{"num_hidden_layers": 8, "hidden_size": 192, "num_attention_heads": 9, "num_key_value_heads": 3, "head_dim": 32, "intermediate_size": 512, "vocab_size": 2048, "hidden_act": "swiglu", "norm": "rmsnorm", "norm_place": "pre", "norm_eps": 1e-05, "positions": "rope", "rope_theta": 10000.0, "rope_fraction": 1.0, "qk_norm": false, "attn_scale": 0.177, "bias": "none", "tie_word_embeddings": false, "parallel_block": false, "init": "normal", "init_std_qkv": 0.0423, "init_std_o": 0.0, "init_std_up": 0.0423, "init_std_down": 0.0, "optimizer": "adam_atan2", "learning_rate": 0.00137, "lr_mult_qkv": 0.4, "beta1": 0.9, "beta2": 0.99, "lr_head": 0.00771, "warmup_steps": 462, "schedule": "wsd", "decay_fraction": 0.731, "decay_shape": "linear", "final_lr_fraction": 0.05, "batch_tokens": [32768, 65536], "max_seq_len": 1024, "doc_mask": true, "train_tokens": 263500000, "max_steps": 5738, "dataset": "wikipedia_en"}
Each number is 128 + 24 x the weight over its row's rms, rounded and kept within 0 to 255. Layers, rows and columns count from 0. Numbers have three digits each. The size before them is the row's rms in percent of the matrix's.

# layer 5 attention output (transposed), 288x192, rms 0.0861, rows 109-127,141-159,173-191, columns 0-95
112:120138118150154150081141145161112129137153148173125157123133092166113106141143126166111128155175135159152127168125111123172140177146101109107112117143133127128138117180114122097108146108100133140144109143088143123101141125149152102082087118139137179072154164150127156160117128132097086130
102:179149162125108136177110128116144150145122129156153120112146075102119121166135110126068148110144139088135124171089163165128166111161132137119112173126114115132153079130087153147109162117138127160132119134141084111119168109127101115156127147102112141100090111153148125115140095145120112108
098:114125124133151144142134145143134121125101120102125115168092142112128106131136154194128138128113098133125111128102168098116118085104106137115096166077093146125151077126099155127070148163131118143133122133130141122162139124126181164126140103155185165091109094114086141129110136125117101141
108:135103119087110107117127126118127111178109107143117116113139123098155133145092108098182118166118153147091126149132122142109100084115130138119153089116104126141130115136088173105116088105136156129080097114145120117142114127118120106102091127154145095123124135119112152135108177138118156124
094:138118128113137127075120116101124123115108122102116147079133147163144173141131088092138108134106092116130144075119103155120133114122146107135155093104146175122115150137149111116082120154128143130126182065124141149136090115176101144098135111119117138198129149102132119172116122115144111183
099:116098099102094094077135118148125125140177147102115120144112106145135112129117166101162163135099149138086121119202151088112123143152109111119148137129099135140123119109077161142087118121140161136122153100155106082145167117102151139115137185181158075144160101097115162134155121128172115109
103:136152167140137134132192152135113147108105158116091139133090157133135135113103143081145115091114104127088124116137098110130118130116124128167139105148096153085128179140162120104149081119110143131122112101136144129174088145129155161080135127146146125127116118163076162180124141098130133128
111:146151158103158118136139151113127120109117128127081116129122095118143156152159141144077103085142083125175119139096093153087086150147162091126117139122171134140130124119176116101127136137093135118121163143120132128107120073145159141130095127117115123111143148062137141170118124137111100103
092:126153144129136132119160145134128130136120133146104128147134170086116110120119128124120122111138159107086104107081161101141118101098125119092135085139097138111105152150090147118148156091144122125131104124084148132181162147119109108083131093134072173098077113161113129125128120131156136126
098:125142095149119120118097112163097077114123110130100149163140118120099101146121082131123114147105161125133120164140108130085128124175106168133137122143122120130147160099137172153129137107147102159152119116106084090075112182151067135125100117081124162151121128101144115111146134116115104148
092:119137148160132082119163141114097145167116104117076145154121119132172137118134149131114121152127166173167098128172154082112148154141155131115142133170186097118123142080131162152128127139128137106144142148139092103098129111103119123150133155106145074141104134097153117081175112116186105118
103:098143129153133126132135119108132120129073113150111085142172067110133127166125136118110117086110120120123172133151096162163134133189178147135113124127173150120109153121099104147100135110115127155127130101172117127102177152086119130096099142127122135131103176097131103094129140122055129145
106:133135102128120122155116119121155140175106116133171116126174095116131148134100115095138132166149121121099118116124102100101165123104108130133166149140108106125117105132111173130132132121138096107100117106137118129128155158102121102161119198136100103141102121109132144106126154136131119086
097:120091113107145106110139128128098098116133125095146140148130139152125117118158152144174095115089125140140114141170126128108172115124117136118108069115161147094127108147119152089106088137106082094141123116136124142111094102147152111138121138148174113128135155052107082128098178101145085123
098:112138131098131105172050130101136146129093124101154099138122082109138119177115104116128110153101155132106130147088163156091173085115109126131123134121116128114130090108103142176116144067155125133101101149157096154144133119127088116177116133106135091118108159120143113116127125099137148115
105:141134138120131129140131093133137140132139095154136123142088139121121113114138134151098125111132152082145102135112139126157122132160141127138135150107101137141123139116106132160137170119139151155114128107104140146128192128075088093112123125121141180094108090140096150096099095116113117106
108:156119122082130106146090123122102142104128129118121149132126144102134102139155097137144132154097141093121134102059074168116119178170149138149118119135128154117167140112181105075154107176135123126133113074148120145131119136120126130169112127106147148120150103099137160132132158125073154154
103:104122149120117142148125146134131138126132106140121135170145119167133113122115131092122117129105075150085120144096126144151104101103147116171102084130096152112074116138109093107091119135126070118134116148189144121150130120108136153123152138145147139114095100096057120151129189116105111142
103:117125113141100130088101099142149149127149121101202140138119141109102099110120152123138148099108144118145127144108116115127070115138153112121121142094111116155159125120145137158106146100151144187110123141087145106124128139098098105120122147139109102117122156164110089114157105137180110128
100:144082162118127172079116106135161146150164104147151152135122133150122101123117167112181172145097138142120155154133143106132125125121120104135138074130113144112125132161117126127154127171131147100118123089102089108140139114080092107147126138136126146136129136169143120131131157106146162165
091:128110118115137097160130114101146132153116176132130129063118109121132118114102087142116153128179168149119112132156109119178167077091097094137130151195157151150150115163116136138125132095142123109150116141118140098158149130105124093121133124137096122142092124150120100088108150155119136172
107:146150164173137110162117133101093112154126166119110123128115123148159154111127121132141094133157060166121126144129131096099155138130122099144119088153159133114120119108116147122091085118154116116161160080123148111115153156091094138175119111126149144137177127089136152161146098126142110124
093:143144097129153109101111098097124116127131123152128151107144066140160160172096113138122118136128140121185175143112130157119161091143170109109140104098146100121104176089153119130146130135142151152120105118103133129123149120166129120136054071125114150104088138104142151126126140114100137131
100:101141139117165175143143089129116147088143100110100138105135101089098152127125132106120091140100177137162117101101128160129165135119157135140099142112137150152124139117152147124153170138086133155136160120160117144132135126136128143109093101111131132125156131171126222097115119130078094122
109:098156114185157142126089091123113096135121131109087144071133161156115149115113098130135128138133153190176140073095098116138115129144115114132130075128130119114122104148077155141129126100139137120178143136132138128171151158121115116167153113127107143114159095104125156132158140131117105179
110:121176151147091117096137100102115112081122079134127097157120114117125141148184135111100158140123109100171180166109134127109110130161158155107136126084164112144131130152130078144092153135102132154109108123140121163116120099143163161090139135151172152090115128104098110140098129116107110129
095:152136121099120094127127105181133154149154149100142105097189113155141161159067155122157148152122175136107119171109171138135106140107126119126102114146127120127153134104125160156166102133140114106110120095147102117158175105128130108136133150137128109112147082137112236136119113169149152173
114:093122139093070088118097117118137132140149131093153134138125130136177147161138145118135120112121134110110150140152162143120081131132129107098150094143134101146145084168124083140104123139134128155111117111121126138099167100140132135115157130164156112112099174094110079132120136111145159119
100:069159097131153177095146128176128140116126121155103124134150059115155137112059122090123139129068121152124115111154126165096136122130112154096131125120119121118100177115124128166125146086147116159122138144129105080094133130167145154113115127141133121171130085104105137164131105094125109129
105:147087144130140138139129150137147172106188107136165157136128109145124097135135156116087136138121111098125140166155183128150106138134134167125127130065110132139149126081122094106143108140104123151101129155137089122104094107146152090127139121145157097142129107122135141119146148118110112103
107:143115074155128115121125105137098129121073078155142106133144098163118108141120076120180112121110118107135164127103118161131111152186159171167108113145152140118150108098125117127096141131153150126145065141136100132158163115171113091097159106124153162125138106115118154127078157148147129170
093:166109111150164130124104158110186099146119154125124123109172098104121165131142131099091135160178113137166142113091127134110177124145113115103116175089138089109152155163129121122100139151098113080126118149109110135139105149158144146156097149146114146108066107104119132097154141113141119087
089:194134121129160133107106125145114132157145177150135155129134100129159145120139121157147096123148121146145140145120102115176193122138127103152091129099093106124141121093126165099183128179125121074123122085088113120184121128141133129187127122116099153135139134128166140145155099128144141126
099:107109130086140093177105135088105138157107193120152091130121092120135123168119111148126065115156125126102098131155114113145137111080125123161125161156114130149119131136129130126126117088146125134131121163126132118141157115101151135110155152155134082139123128138118123138133118130206196124
110:137118128141106115131154161125156092143119126132098119142107123104145157078144134124131167112139105148096158127135125144065165137139153107108113144144149132153178125155110153147095095132121087128132102130165156129106136124154132141189105154125145127083117140145114092123129123112137095129
101:116090092093125128128163139159109093129121136123105090191141116103137130133092138116137106105108147111126121126147123150111170097129131103117154156179128115132090167117139155114117143150130134174135105116142086158130129103158156132117123115151135133133114108117071135126132110101103083143
107:134149107124152110115108101062114147121113097151108128117145094134149194169182115181101134151134103139174141091094073105147144140152175116118121111129156109130133173118147114141108125144149135137109131088085143106153127152111100171165129098081081151084141148102174141108149107146117125108
105:150147075154110139088073138137132141103107104165182133130154109115109158110136133132103118160146142137146143121125132135140098142159147100159131116126103109118127085106130157157119115139118121108114121157115152119106127154121102117104154142113123153116140162132127092168105096122131111102
088:134144090193134161096129170158129125139169146110101169166113109083072098128130148144133137158094112130136124135110112098150161140143109110152109130181131154164114133138102140094122163105158133117124113149115129092106138106075123148138129159123164142116175120170100137148103142134152107160
088:108150101136158145149130074088157109114135139105140127085167102110128131167113102098122115103114177116159113139133125131147149078103102142131100133147132144146134130147110166128142135101128147139114119147166089103128158166096126120107161149115108119126112097125097113128108102107088137136
091:146158155140119161108137135124140114129132126119170157160103160141149111111120093127081108160131128106106149161129137147111114147136119131077161146104123086111107129144109115187099128173134139167119129064115136138124142102129110144108147151106140099124093126110137141126105105117133096149
104:151139191069094093146095111115130090149124093129147109139132148092142145167114094104113132118064149095138150133127103155083136107142124115085114132101150082099104133129110125136100125144146134129119146118139149149095120114130133116138108158156162109126114153095172113111131145143104125134
090:146121126127128075124117154141119159154099088130110107111098160089144174129109114137151122140123120110119085108112143106077114129109162088133153116097125115122107082090181138137087133152126079109107126131105127096138097112194100138112108095124126134166125126142176123125134127127147140156
097:127171115127126092101102114119135096152099117099149146112140147159163132115125119111116138135080149101105170106166117136090102154198104089127130064127096139080102121178111136160101091127165165119170093130124119126121104119084138137155138128144144094130149117113163138125127129122142082113
092:124191125105116129116113123146077157108092138140123133111094121146138158128172105158115140131118079156159157135093111102095098135126147105109167146120118122091182107085094090134120100112145118124169116134099138153138091099155176135139152134141154145139078105113151108133127149113151120125
102:128150141138150105172128116148139126164163102115124153124130157130129115132115166092150076136139113106079146143068152103063083117133099136167147119142085150100113119101140137132116133107122125096122066122119117148162139113118156109132166095105135106125132125141095099140093157096103128098
089:109127150100119099128140131101158105131151116106136146137136132099117151117147110123098137092100152148145165115093122166149128064122133112087103149137162113135155148125111106156136134116148130115118154139112158167132190127143127119125169121149126143092082159115110084115101119134142159155
094:133143119187155144134150142094132111084135117159108177153119090139092126103134104111152090133119154145118108123130172087098104098180112176116089092134107166171172128136134138167119138114124058148150123141123137120127160125161114153129096102096124140120142162132126127126137101122098140126
089:148101110116122123146162130149165149120143120130147137136110110132135074149141193111141125142139126109110166124172191131164127125176131174146128158153148152129164157082076128114110159114108161124132142177116104122126122111106117126142105112118141108125117120137131110067180144118140092113
091:149148119162115119144133113099101117108131109135114120142188155134073118159152084110129130102095106085134143142088130140134120138157152148137052134124120150124133112119108108150132144104090099136156109142149133137145137189070113109131138141104133173151144111136129112133138114100092142118
095:150123142127118110145122121145176123131127112122174140139176102117142138173149155074119160155126136100093125101101126112098170124140110081126144157129148131139115136163141124143107142115135112118079138115142122119125153133100127102145115142157139123097112166121122133113131130142117120090
105:138146172133097084121113143142134128151119154114117121152098125106176076119119157150107125112084158097131086128155166137081187149126147096143130114154138105110090164139122176127137121148127130125133129065121118137141115102130138137158145167131127121177124120130149150105128154154172132106
100:115120143096150110158128089110143122143125184098138090141118114109126136173113159109108096090121163138120124108146110159131165096059130097118116165149092134160106150134138132163127136096130141152095144122155132145157167105156119123135166153140099122122128154121102156147118086126137161134
104:106103117099135126133174137122145106141174103155159142114145090146085149111169102095125130101171115133143142146094117158149137125128125101101111183122168129130110098114151109149086164134180132115089121124125133127094169089108146141090119095155147123059117145133095108136116097114122112153
095:127120119136148106150113124132077129132114142111096139120147132118087153117118100110160101101076147099148088104132087136095107161152162109104122119120106120103123146104189110136115094147136113148150119130200144127122111125134179148141129122126139113184184135130092100181160159077092155151
090:134131154112114108115094106135106106152144132150130151146124100146180152151158096158067130173105123112141119097119110130115100175133191131107119135111143126157121143124165109123122137150146138132112138072114137099132158134124138147145117159133120133151123103124164130139143129131099078116
087:157136148137131091075094140088150163089124122098184155139132178118120121151134140135161146133152160142143120120083145117103097135135149101114141121097124116123131146149114115175137141151089107152122121093081139112131105148122085070131152158138113128108096147136166149111131082184155121079
# layer 5 attention value, 96x192, rms 0.0492, rows 46-63, columns 0-95
092:143146136152094114107167143149100125126116131122071121095148142146120157120159089145155133090182091146104171154141094158132147119086133113138090115192149152157140129094130109133166108101105126123127106110105183137135106148157154130114149112154120125128147119077149169112133154110157136129
095:148126160110125121141103155130138125102086115147125130111128085160094102135082149082188137133184165136097144081134119113165110107121105118115132112145137154126147126096139127099154124148146131143144138148134140111103160150127124064123081106126114108152143092154136116165166148097089129175
094:154183130112110084164104170138122132134082117146112158124121135158139134132112100124109149135125094119096147112102114100138145145105125132149120140152106108129144135119154159148097119094068102097154135106133128144068120098146093084139053154087094110096152129145139102119147149121098089176
094:114118129090101156134100144111162088155161127132099122134127080161146151133130117123078111136108100125140117112129145194100116138154149168151122171163104092130137107170127155124126109103112122164168125135106098120106152087130138132125183177168152116130138148148122108140123098111067097120
098:131098144125127125150151169138134120131086122111150093146154152127140125119115145117104116137153089102088087092116072076133117131084100152111103125123119150147119151135114115125144123175117104134120157133116108131060155154176098086146145107094135096150135126141131130113149072135101131120
099:141110129087173117110092098104088147137134121125130156136131116158090137129123147165129125160123118125210132091132124122176110152119142145128154119112151125145096111117136136136129092185163152125135153101121123096123183090100117167145123140103127135157157144125111072117145171135115140106
100:107133147148104105142186115096107131131147128105143083116157111161114186140118112151125138115083139128148126119129124162133113099117072144141112104110092143132162126142140114135127095151164074162145120102135129141152140115144159152124180141152161137164103188171102143126108126143075171127
092:133148126097151122125122111154082134105091126147139123129111171137156141139110127136140140138154113134143174093113080122198127126130123135131150121123156146131140111115241140121130125135172176122132131107121120129091103111123137142100106117123146068110143142066166122067101147148093115134
093:104077155116126127133123079158199145147134138126091114083147103132144138144122124135099165156115109114141133127106159123114127152131114075110117089118091142129134127156131114180119153112084144152101102181120182124136150166144123133158102147145148120168150100133165137100128123140134117115
094:171131129134151080104118130092157097058142136107159160127147139134104100114083131114106110133131156110134106156115120125139154117142089135125088115103160111105082110119132102166118132128119117097107149173136084124140090123190131142120109144081088144143129142163125112102103141118136129126
096:117078132139166102117128123126147188115134148099152119079095152120144127132143112132149145110138106119113116143127129169160132149101157148141136106143111125131189142136142155141169159157123102130104128103138118143154117143116130111150078138152086119112120126142131097145136153134127125111
100:101145121148136133130164081118140111136091110144135055131120133154137124135138126124124174100127138162130108146114114102109141100115076126133107162141168071114127123120115142147117076143084134126122161140105113143129131120136111096118122126106150150157119137123110142131099113143149117138
092:144131149152086144157140128160079087137147115145134141180112141117109122127114147150118158124155167102115119138128131117115138120143110136123127161136124087176146115118158124139155156141149146130091109157171145141118149111121121102140117142108108101130127130157107154089126126089083118147
095:095149113145148139128171136133114115090125127132127090122128134136092153116158105120139116114137150161081146129115128151110156118139131146120127123170144130100095112115149131108127116074142130141131096167102166128100110192128118081091155108082152135148126108096156161075124105149145114184
100:130118150126144147087081130106126168128087117111126098129106099150142143122138148156140160111125136166098125103159138100167138094090129105133124141109122139114149119139132160132157123150172107143152113085183115096136118111162125167087130129166134130121113088081121126108136166156162129118
098:123109133146129139139101095125104111127147094131105131180101116152152179097123140087105142099131137157105138136171150097102121080122142115117106120109138161131137121096073145134100152110146127108117114122091166106156130099123126109134166135124143139138152129169114137146149133099109073124
098:170108108105152122127127153126103149152103099147110120126121152073133137129155093114169133150153168105154109137178133090163107163150127130132136083144115121142166108113115167109143116134135151105144132129092151170151129126165107109119126100134101152168164116177156094131116112158115084135
094:128126117146193144127135107114126156126165125155106149115085158121113109093111159146156135119168103109159100117136109155116138172106104168108135135118144150114168140159130131136158131115091132089165160135159171125116116176151129139108106160114089099132112144130110179143093113116128160121
# layer 5 attention query, 288x192, rms 0.0501, rows 192-209,224-241,256-272, columns 0-95
076:156136143137129087134151140126098109138112152157092160097160156150079139109130102170159091127150094156135125070106128124129114151134144108113132115111116148094142132110131113153121160133097161123091164134148082132161073122113145082135114133128069135105115134119144128108073091160147101151
095:149152139073123156132118108143125142104138190105093112190133147129137119140091122127159130142138153129118184113167177107136114104089120119130147147146132131121131150087113113125136101100129163099127141140126119147155162119157137143108143164122135132091122124135128156138167126081102128130
095:097104095147097135151133150116152128138129086139163140117113085135130143142131162091109153124094127090133114195169122183086119133139118145173120079144097124156141101140110151143123149190127119136117117164118122108144157100090160157121121123133136129146144123135160074106111149119125111108
106:140153135106125175139137111115141129084144213123146111130143083089123202126123114181127136141138146167133122109128120149112110121084136126106152144129159106121143140101133151146149103095117156113132142129126132151130139108147124154129126141111124107105152126166148127115186098064098122128
115:094123153099147101093134122184106078153105102172085139100084161147122067149119093099115123133088123138137134157086150094141160103150124131190154136124124153163102111169101140089094110162148125140127125095113126129114121114123107120141120136149176154173109145117122140170087120140143128119
117:139131129113115147115128140104164178097125124147162133161146106121136120174162136180152150142167158096134123147130131126124092132099133128115105148120151125112191141090091141182159115131095096117110147164135113132107154133167121150105148119110086091123159121132156138111143113129109150130
110:127098132138146110117118055116120151157117137128084145111066152137128097088124100070131081112154094154131154107164154131138162084152131132130123112151117143134138095141127145123124141112141133152180145107114147110147118119123111083136163097137136137144124135130140128125127128127136136147
109:098124147153133099149139116151087127165083110148065146135086171117098101106122111105128116138127116127140118100119153123125149051114162131146100107141106131155117102128113114103088108102158167133136113127079140096115112108093094072124118140144153174118118140106112129150124110139139106128
100:155142080122123178135128121109165155130156132101138110145186083129132130152126131172118151129157133110144163138113117121139124171139121124121139136120175085125119178122097140174115156131117099112111154128138152120095129131168081157147146135079105155147147093146113130106148117102129144141
093:135113138140148175138150108121135160128162167143106125170136155162102137126096123170082115139136122135127152145138153151171130155131111105123116083136173116104150171102123112115107061146107138132093120159127148162100124110178134137123152155092150200141114098083123117140129142112141109138
100:100124095102143141135157089143155128103159119107098098130144153174119122113134160113117155131109149127186146121169124138075147126140099153159135131105156151114113115139168131129102170085136141141095075138146111107173154094121114171101076124101157141176162140138115124145119121123150113157
123:158137083115119163146124137136141151097144145115156126156157114115150151139154161122118111141062139146114148164147121160132079187119151160092151118112148119104155152109145089130115144108110071090124100153162151137116131137142106169103125133128137143128136124125187147106169153111140121132
122:079137137109067160142129111117141110118148102110128119129108126178177148120142103080120105129125130158111143163155096110125152099145136152138116128134148130126128102111172138085106110152131145104145116119138128149153149118132112138086065073154120124148172208146110101132150089149130149153
109:110158129064181117137100141149088114114109142114119130134090116150132134187129106119158150139125102123154156185138124099177107135102100089127158079166122122094105089119149105145115114143146156098119126132108130119149106112144170146126128109120141120140159113125109156166138139170125102171
100:130120148106096122138076142134087134126140146176140134136136144104121119129151154176148123188097092092117122162105120131122101150154105156099104113122114129128141145120150101092132108162149072129093145161101135119140096117138088148130156108104098134132116163162194135103127165138129136128
104:155089144118120137136128149152163113140122122138143140119146127102106112106147133147130115116175124145109069116113111121124132144129139097105167113167128155118143111133122136164102115155110110149170179100143102186143208100108147147123084167129120102148103150121140101151144153104114106110
094:131145136152139135125148076116109179096131149138124133176083117154141135128140083117126135110132134151094161115120141095129126071093172093112141169155102140116134123111133095108117091106119149146173101103071134130113140146093163136142132132145101073098085129131111130102146141101126125109
093:099132083122128131156164104147145107111127107099168125130166100140151155159167140110142141122095151079107115184161141150063127144137120178136137088157150138172152149124134155142136181134157115147109113170137121132118201127124107157125109131158148122146160125132145149128143124112099088169
102:110118142126140104102137156155174119131086121102152113116126116123134153083150138124142122155122124090117074125134088112125147166150116107098112140116139146124130111159137137155123169125111090163159134087079140176113130140112159128143077103105093116148139155113148128124097130130120144137
108:156116182137140109115109141122120102125104125122124150117149137121141138183103153111146111151113130111110135150084120158098145119156073097130083095095130097112096138158106120122096170171145136121147141145116135150133131118167122114130151129134148153122162140111148129191102116112087133151
105:096141074127136162138110105118122142138131138107113117118129128141145113111141114144116111088143128124102113149142129132144120153104184181136154167167125164138128096092123130106186101082126135116106082114106104117118118134079166149138120112113105091164083101136130169119139144112127084132
089:134161135139152119117151125135118156096160124125130105103121135145126145135161103159167172117139111113113162140119113168129130110129126104117151102119186116118089178118116123123142116141202165142101077179124139094181133138140127114129171121108140113102134162125145191135140078124131125137
079:167112129145130108142130139133144175203134090105119112144139139123114091133137139143134096121104116121148112064110102078126172123149125117125073146080106117143132133158157139114096135134126110079155116111147140116094150133136138127086083105142150110121150099127140096121113107076146124121
105:092131098118130130136154118128142189129147129137159150122107125110136118144175102150153106097111129072138172148132121115107116164167174144109177156153161145139173132125140122077150114102162145155082091134119146111164106120107123145130120112106095143130116105129159189113149132122145099123
101:152101147136106123163138142111139136122119119141118142117142156103120130176104182133116119119095117123137096070128126103133156093112121098162080124087093102169136143146140140102087141139076117132170182118115125120104149151132154097113113116100149121103148129134123057126134122153127140139
109:146121162140141136123131158148141131151141093141101137077125153117097100168118143117130140121110133134141113125131093113114144127105118123151104093092117122124136110155116140106119103158098143094130161082174154109093123122134142113128121137130140130106141141126110101156109154097092112143
096:128114077135140191110109099119108121119165126073153106155144096164144096086114094152161122099147133138093131118120099138187110132129155138104167111141121132080132141118137110148108106082144092119088080133084121144168133124113140174133117134103117146157102139087140151127142116139149107135
088:105174123131158128161135118145143136075150178107136116132111114166162148101103139172120132095107120132135164119110127144161134098153108103095136135122145111121102113124123108119087097084140130145124097140148110133146133146094145096131147153169141133159125134110112110134142132177137128161
121:133138086117153145113116125145130153132164079140141140131081128109104098123151121134162131151099161122149128154100175138156102132141132134145142125136159167111157113150169117123109085133124128141122110124146141122176115134134108142064144103095137140150137130084141162098128151106168133099
105:141175150118141143142085131124129118081111150142138130170150155144130121122093150130119126101169147073123144146186158162138068162153124138151182110143161156073097127143110122155121105132140122112108101129178110142118150155122144131132157137123142125140146115105122160124154108128180140145
107:098119146129125114096116166092144119115155147138148108147120087152158147140111145112076145097153117164130116091154139129130126147123131094104116140116099119179114116107112162197146158127109113088146175114127103158126165148135156178114163149162111126105112160149113097152138106172106158120
119:133166127103126143106145169171127120114101108104119082145117096139159124100081134107176162115096141145131156139130123120101145058108140113163166116152087151177114118147125151173139152110166159092136104146093115131148150107112117138154122125177135131171093137146095125155127109121164117148
102:109141115121151135152160164170112128117111147169123132126104108090091105161157134152184153136103177127093112163118116105168135161120125116173143129124160132151151126114122130139120101155140100124102135107131146087152124105125151165107077103090139110105174114118168147119079141089181102146
104:136112107144138140110160096116113134135136087112103128099140152108133104112130130137134136113155166132148069113102087111086124130105127125125146083058169158117147138125143138126179126165116146126136147127101100077108106133099080107139097134117084117142122144132137108144110092149175142151
133:182124191132136110142141139149148108133156126127132124133163151113112139178128152116134149175112153090145101126103099120100138115156069111126088115061106094121098136156135158139107154164132147132173152102113116139139134093161109127133124143125119134137176147125150102151113104114105166134
108:079151079109151175127106098129084116147143160131136108146100135123138107112130130116119132090159150142106166121145162154100121090123160174110151134158129130111127156127127133090146082096159150104061080132136134108160113113102133128101159139118176115136092116142120190129167138087131100138
058:155140106143108138098131149109089112130111077128116118132143116161132128141164182143146117126147119132128103102104129157157134119104171129115122185133114150161142121105127122136146189165120132134104140099074129129113148163135163151099136113106098106120150105121132128099124108126141142152
063:069123129124101116118101110149151163160105104123113154109107153132113110159139134129112095112152131145136087134156127127122118145131141133082153113136141103129121122117172100117142144165150150187135137132126091133084094100109145165152113146179126134158101105160114108140122128121105134109
075:144101156152179129138170130117129139110140109138155117117142108131134119099115104092079112139087114079132141129120103134115102161154138174139102122135125129139134127111099103132143150149127121108148112134109140084133133111152099109120147109090158151138167137115115129105095149142175135131
071:142164108103135177141152117142122132104106157135101135140115110125097147170138137172176138122146171086154098132136111112129119117088166151108138117155158145091129119161113126157134140106126113126107110128176089166144142125131082158149128156129097116098147126155150151127133138084083099116
084:115111111137128107120103117138127101111115113118107116152133167143168127087118158098093110132136098147115118107125140155105145127161112113115096095119123112151108152141118106124101102177129157160151139141114153126111149110132119123107114119145179179135085109114063077162142076163129125104
084:180126139133141139138153144111110118130098121159154098135116145111124143108146124156184115154088127092156168124142148105144095139088106138110102146138110153110136119126063159161130150126131103102080127143135197107151119156144109126115140126137142119094143121148129143117124192102109109132
125:127134113151117090144096084114147111117124117088083115121128165123151113091110132117122113081146069127083126125144134159126151091124115091119114117126074127164107132162159131082147116160120143159175162136097115106124160150145159083105127120142138143125054139126108089153108139139129146135
113:103137171130127084140110104143125157145094148093083115105075158118111123083142134106147159103133102139151131110096143132103156056105124105128100123118114119161087118155133122116088121173126170160163151132105127107134165129130135109121166122119155113146140135084084115149109070146153121139
116:148141062127161187100146124134112158103139124142158135133140098124105152141156112159140142143158135142122094153152094113147096181112129148103130152147147115080170159118126124158082105101123106125132107126142149153127089150145094155134112121127138151132160092134124148150121099148107155157
103:138122103109150165108145156113126163091164153124118147142155099174114148131126117175078159131123103162131157157142113121149128147132103118117148145132120135112150126100130107171113109090122096120126117144136155156096139151128134141129131157111121151151113140138113103138177136098143120138
107:123120114104137131190136181118163139133090121089119157123150110121117176151134130109134148118149200108166123116125103126091103166101121131129140132134157121100145111126123144142158143185122082089096149130160149158104109112089126145159126170110093104100148121142130127073149141117145092103
109:127142075157114172150157152138165079117136137158180103160111101193150134167142108155122140121112167106147160155153139125123103115150104146101129109170130113107146111099121120138141124099125109110095106132166176151118152122150073123103142122158112163148131142119174153163147104061122157162
093:107097152126165098129110123119102090133138135170093099142114099143129112132106110134118123135139132140124124112136101135137128075138154113158130141087135175161087131154135102127094061119152129112152153129118139136117161122155122106119063077154111126128143169191132112122131111113131154190
103:121076121077155178111100102127111137161111118138167125134140128149114115142107122164113149155145118128159091130122108114150151147139148096140162107093140120122129130120101122131127122104138133114091132121160103124099153144136126125137092114114143181149130099112136147149105150105114120103
101:107140135105138117116146110162122152143079110115136100118120129137105147120107108092178143172147127125156121120114129141073159114139107133153129149140117144117136077174162112122097109159177166121126121106129098118092143071112112167139097104123146095181129144147140148102108090112148133129
121:153091113086151144110066137133154158122148106122143161093129116148122117150124127177134165181151130125126104099112133112145142149107141117133175115118111149119133136131099106142134115128146120156148138087156131128141159122138133155155095108125096127141138113113160112138134166102134120093
061:098130101117115114144088106109135165166098124118148156140121155127148100150142110141125115128174122136107110115140104095140138143157088100095161132134134122112090105119169106145131131143143122147176106136157143124114122151107144135183144192129129087176098133139136112112098147123142132096
# layer 5 attention key, 96x192, rms 0.0504, rows 64-80, columns 0-95
090:144122097126077095168143145092088142146144126087154116138158123119135150122129143140112083121115147132135157119095117130201127158122125140133087154146145118099158143158171102106198121097174142133111090119173159095150097136099176134102132167064173122135142105122166160104137111118194120151
087:095111138128157128138172145171150121148120098119081118107103181125126142096131087122108125159132100118131126110138130150112131103133158099135109137118081087145138125119127146104049118123101175157162159148090107161106121101129090118125131107139129139123081146140123118140113120141118139153
083:143147154104077110143153107134104165123116128101176134158145107133148135168105137128077123087121147127119116184108145132168098140124072142147111103142143102095137144151133086146148134116154110064127113138191083108172116141122142113116114129144161107145136129130123115117113130082118140147
096:148144136148142153159136136124112120182099105103143111133110116100100070151130148089127105123143167134150155100122168123100138121157095153122132097132151148147133152145131111106105133098129121121088133132136149135100162120134130137102113125091154102148168102138168133187144131104115100222
096:129087115119101127097091129107099094120121118128108159126125143122133152121122097174114125111139105175096113110128103092126143138120163139130125161118065131098126105099152131088150141139124096128176140077127149125100135088124162106151133151159120124138099158151132118120132143120103156141
089:133150164135132149179136130107120119114089154108107148100157141109112128157133104112124110133154145111159138130133133146151068128143162167151160141121144168100147132160155107149149156116124123131112102155152085136118129161088144142124103113107130110118131147147121199149131161126130118155
093:139066166101117155132131154121133117150130116145089124124092137110134129108123120128109120125104101139115132105106128121143176159108126085080081146102100148138150108173095112130124101173111135112134143117119155114128113120142146129117153141139129125124130115127082105066084148169145136101
091:131054133097120093111146167128135122126117086141110119106140120109126106120144154123118113135086078156087097113099100121093188156123163110124114153114085120136173145101106141110145108163107159101155162138144127139146094112140148106118152130153112147127133145134114104088084150127105131108
110:126160138156123105138128117153113150123125147104143133139180153194123149159136127105156099101121175117142165120149138146111073142130072128131132107130178124074114138143158111151101109080102106100088109137125100140136135128110099161103143126126151119140158136092124160143156123100124125164
106:124191105133155134150125095149113147156124158122147094149120140193101123147129169114155138104145153090156150144154144143152068110096126141133135125147178096126091152106146084136115132150111128136081115123139128137124111160109173118136136134092134102107160158127142170143158117099143116131
095:096123139149083124130105118163124174197154117112148073097125092128093079138132101106186115116112136128134087124115108087110118164128132136081114114142138116126117173118129184110118122104102100129140159124131131144134111120116124118101136113128128170117174081123142135208140106124100133158
080:096151144128144115171160161142106114108106141120115133107105165130122113116118122125137135110110110089144116096125154179112087121133102070145122134132126153125067124104093144129077145097101140177099127099087166127115120125121129104114141144110123151149100113096114141109121163139136143152
103:149102099143076149132157112069155114128097166135116150130131141098122121110134134160157098139128146088094121084170158122139085110125111137096109143147081109110144166107128149151145178136097092145107109154114120136133120149131132120099155113140126137124107087074115141080116090113123127108
110:070192108162134170106144118126149119113129160135103138143087105143167114128121070125148118063115166090161175118134136127150123094106119136128110141150134150128093142166111078085112169105141148117112083129116105118123126113118149142135121133147129093147115173147133161118161157115147116182
103:149088108114093123067161164122137144138134163126170127165135113095077130155141112142147152148104155182165133109067124130095163103138141134124131134125106138156146136128150156130136126113131096139158140136120139109167085146143126123143134138102085108124139149095093138123100113093137121186
111:131113145120135204091129056118135125110152122109139094109132135129139106183082129150161141122157137162160144132124116108096153111121133106099159096068138158113128133133146112106118137120121128136126130111123114111091124138093106110197147101082131120151151137104188140134097129129138152176
086:068185089140111133079081150170138111093110137111089106083177128124128164069190149132091152139139143125122143135123119083116156126109159109159134136151133112143124126108116160147118134131119135150135147125096124125143120101170158135121126121148144133098107111120118092146102123136114128173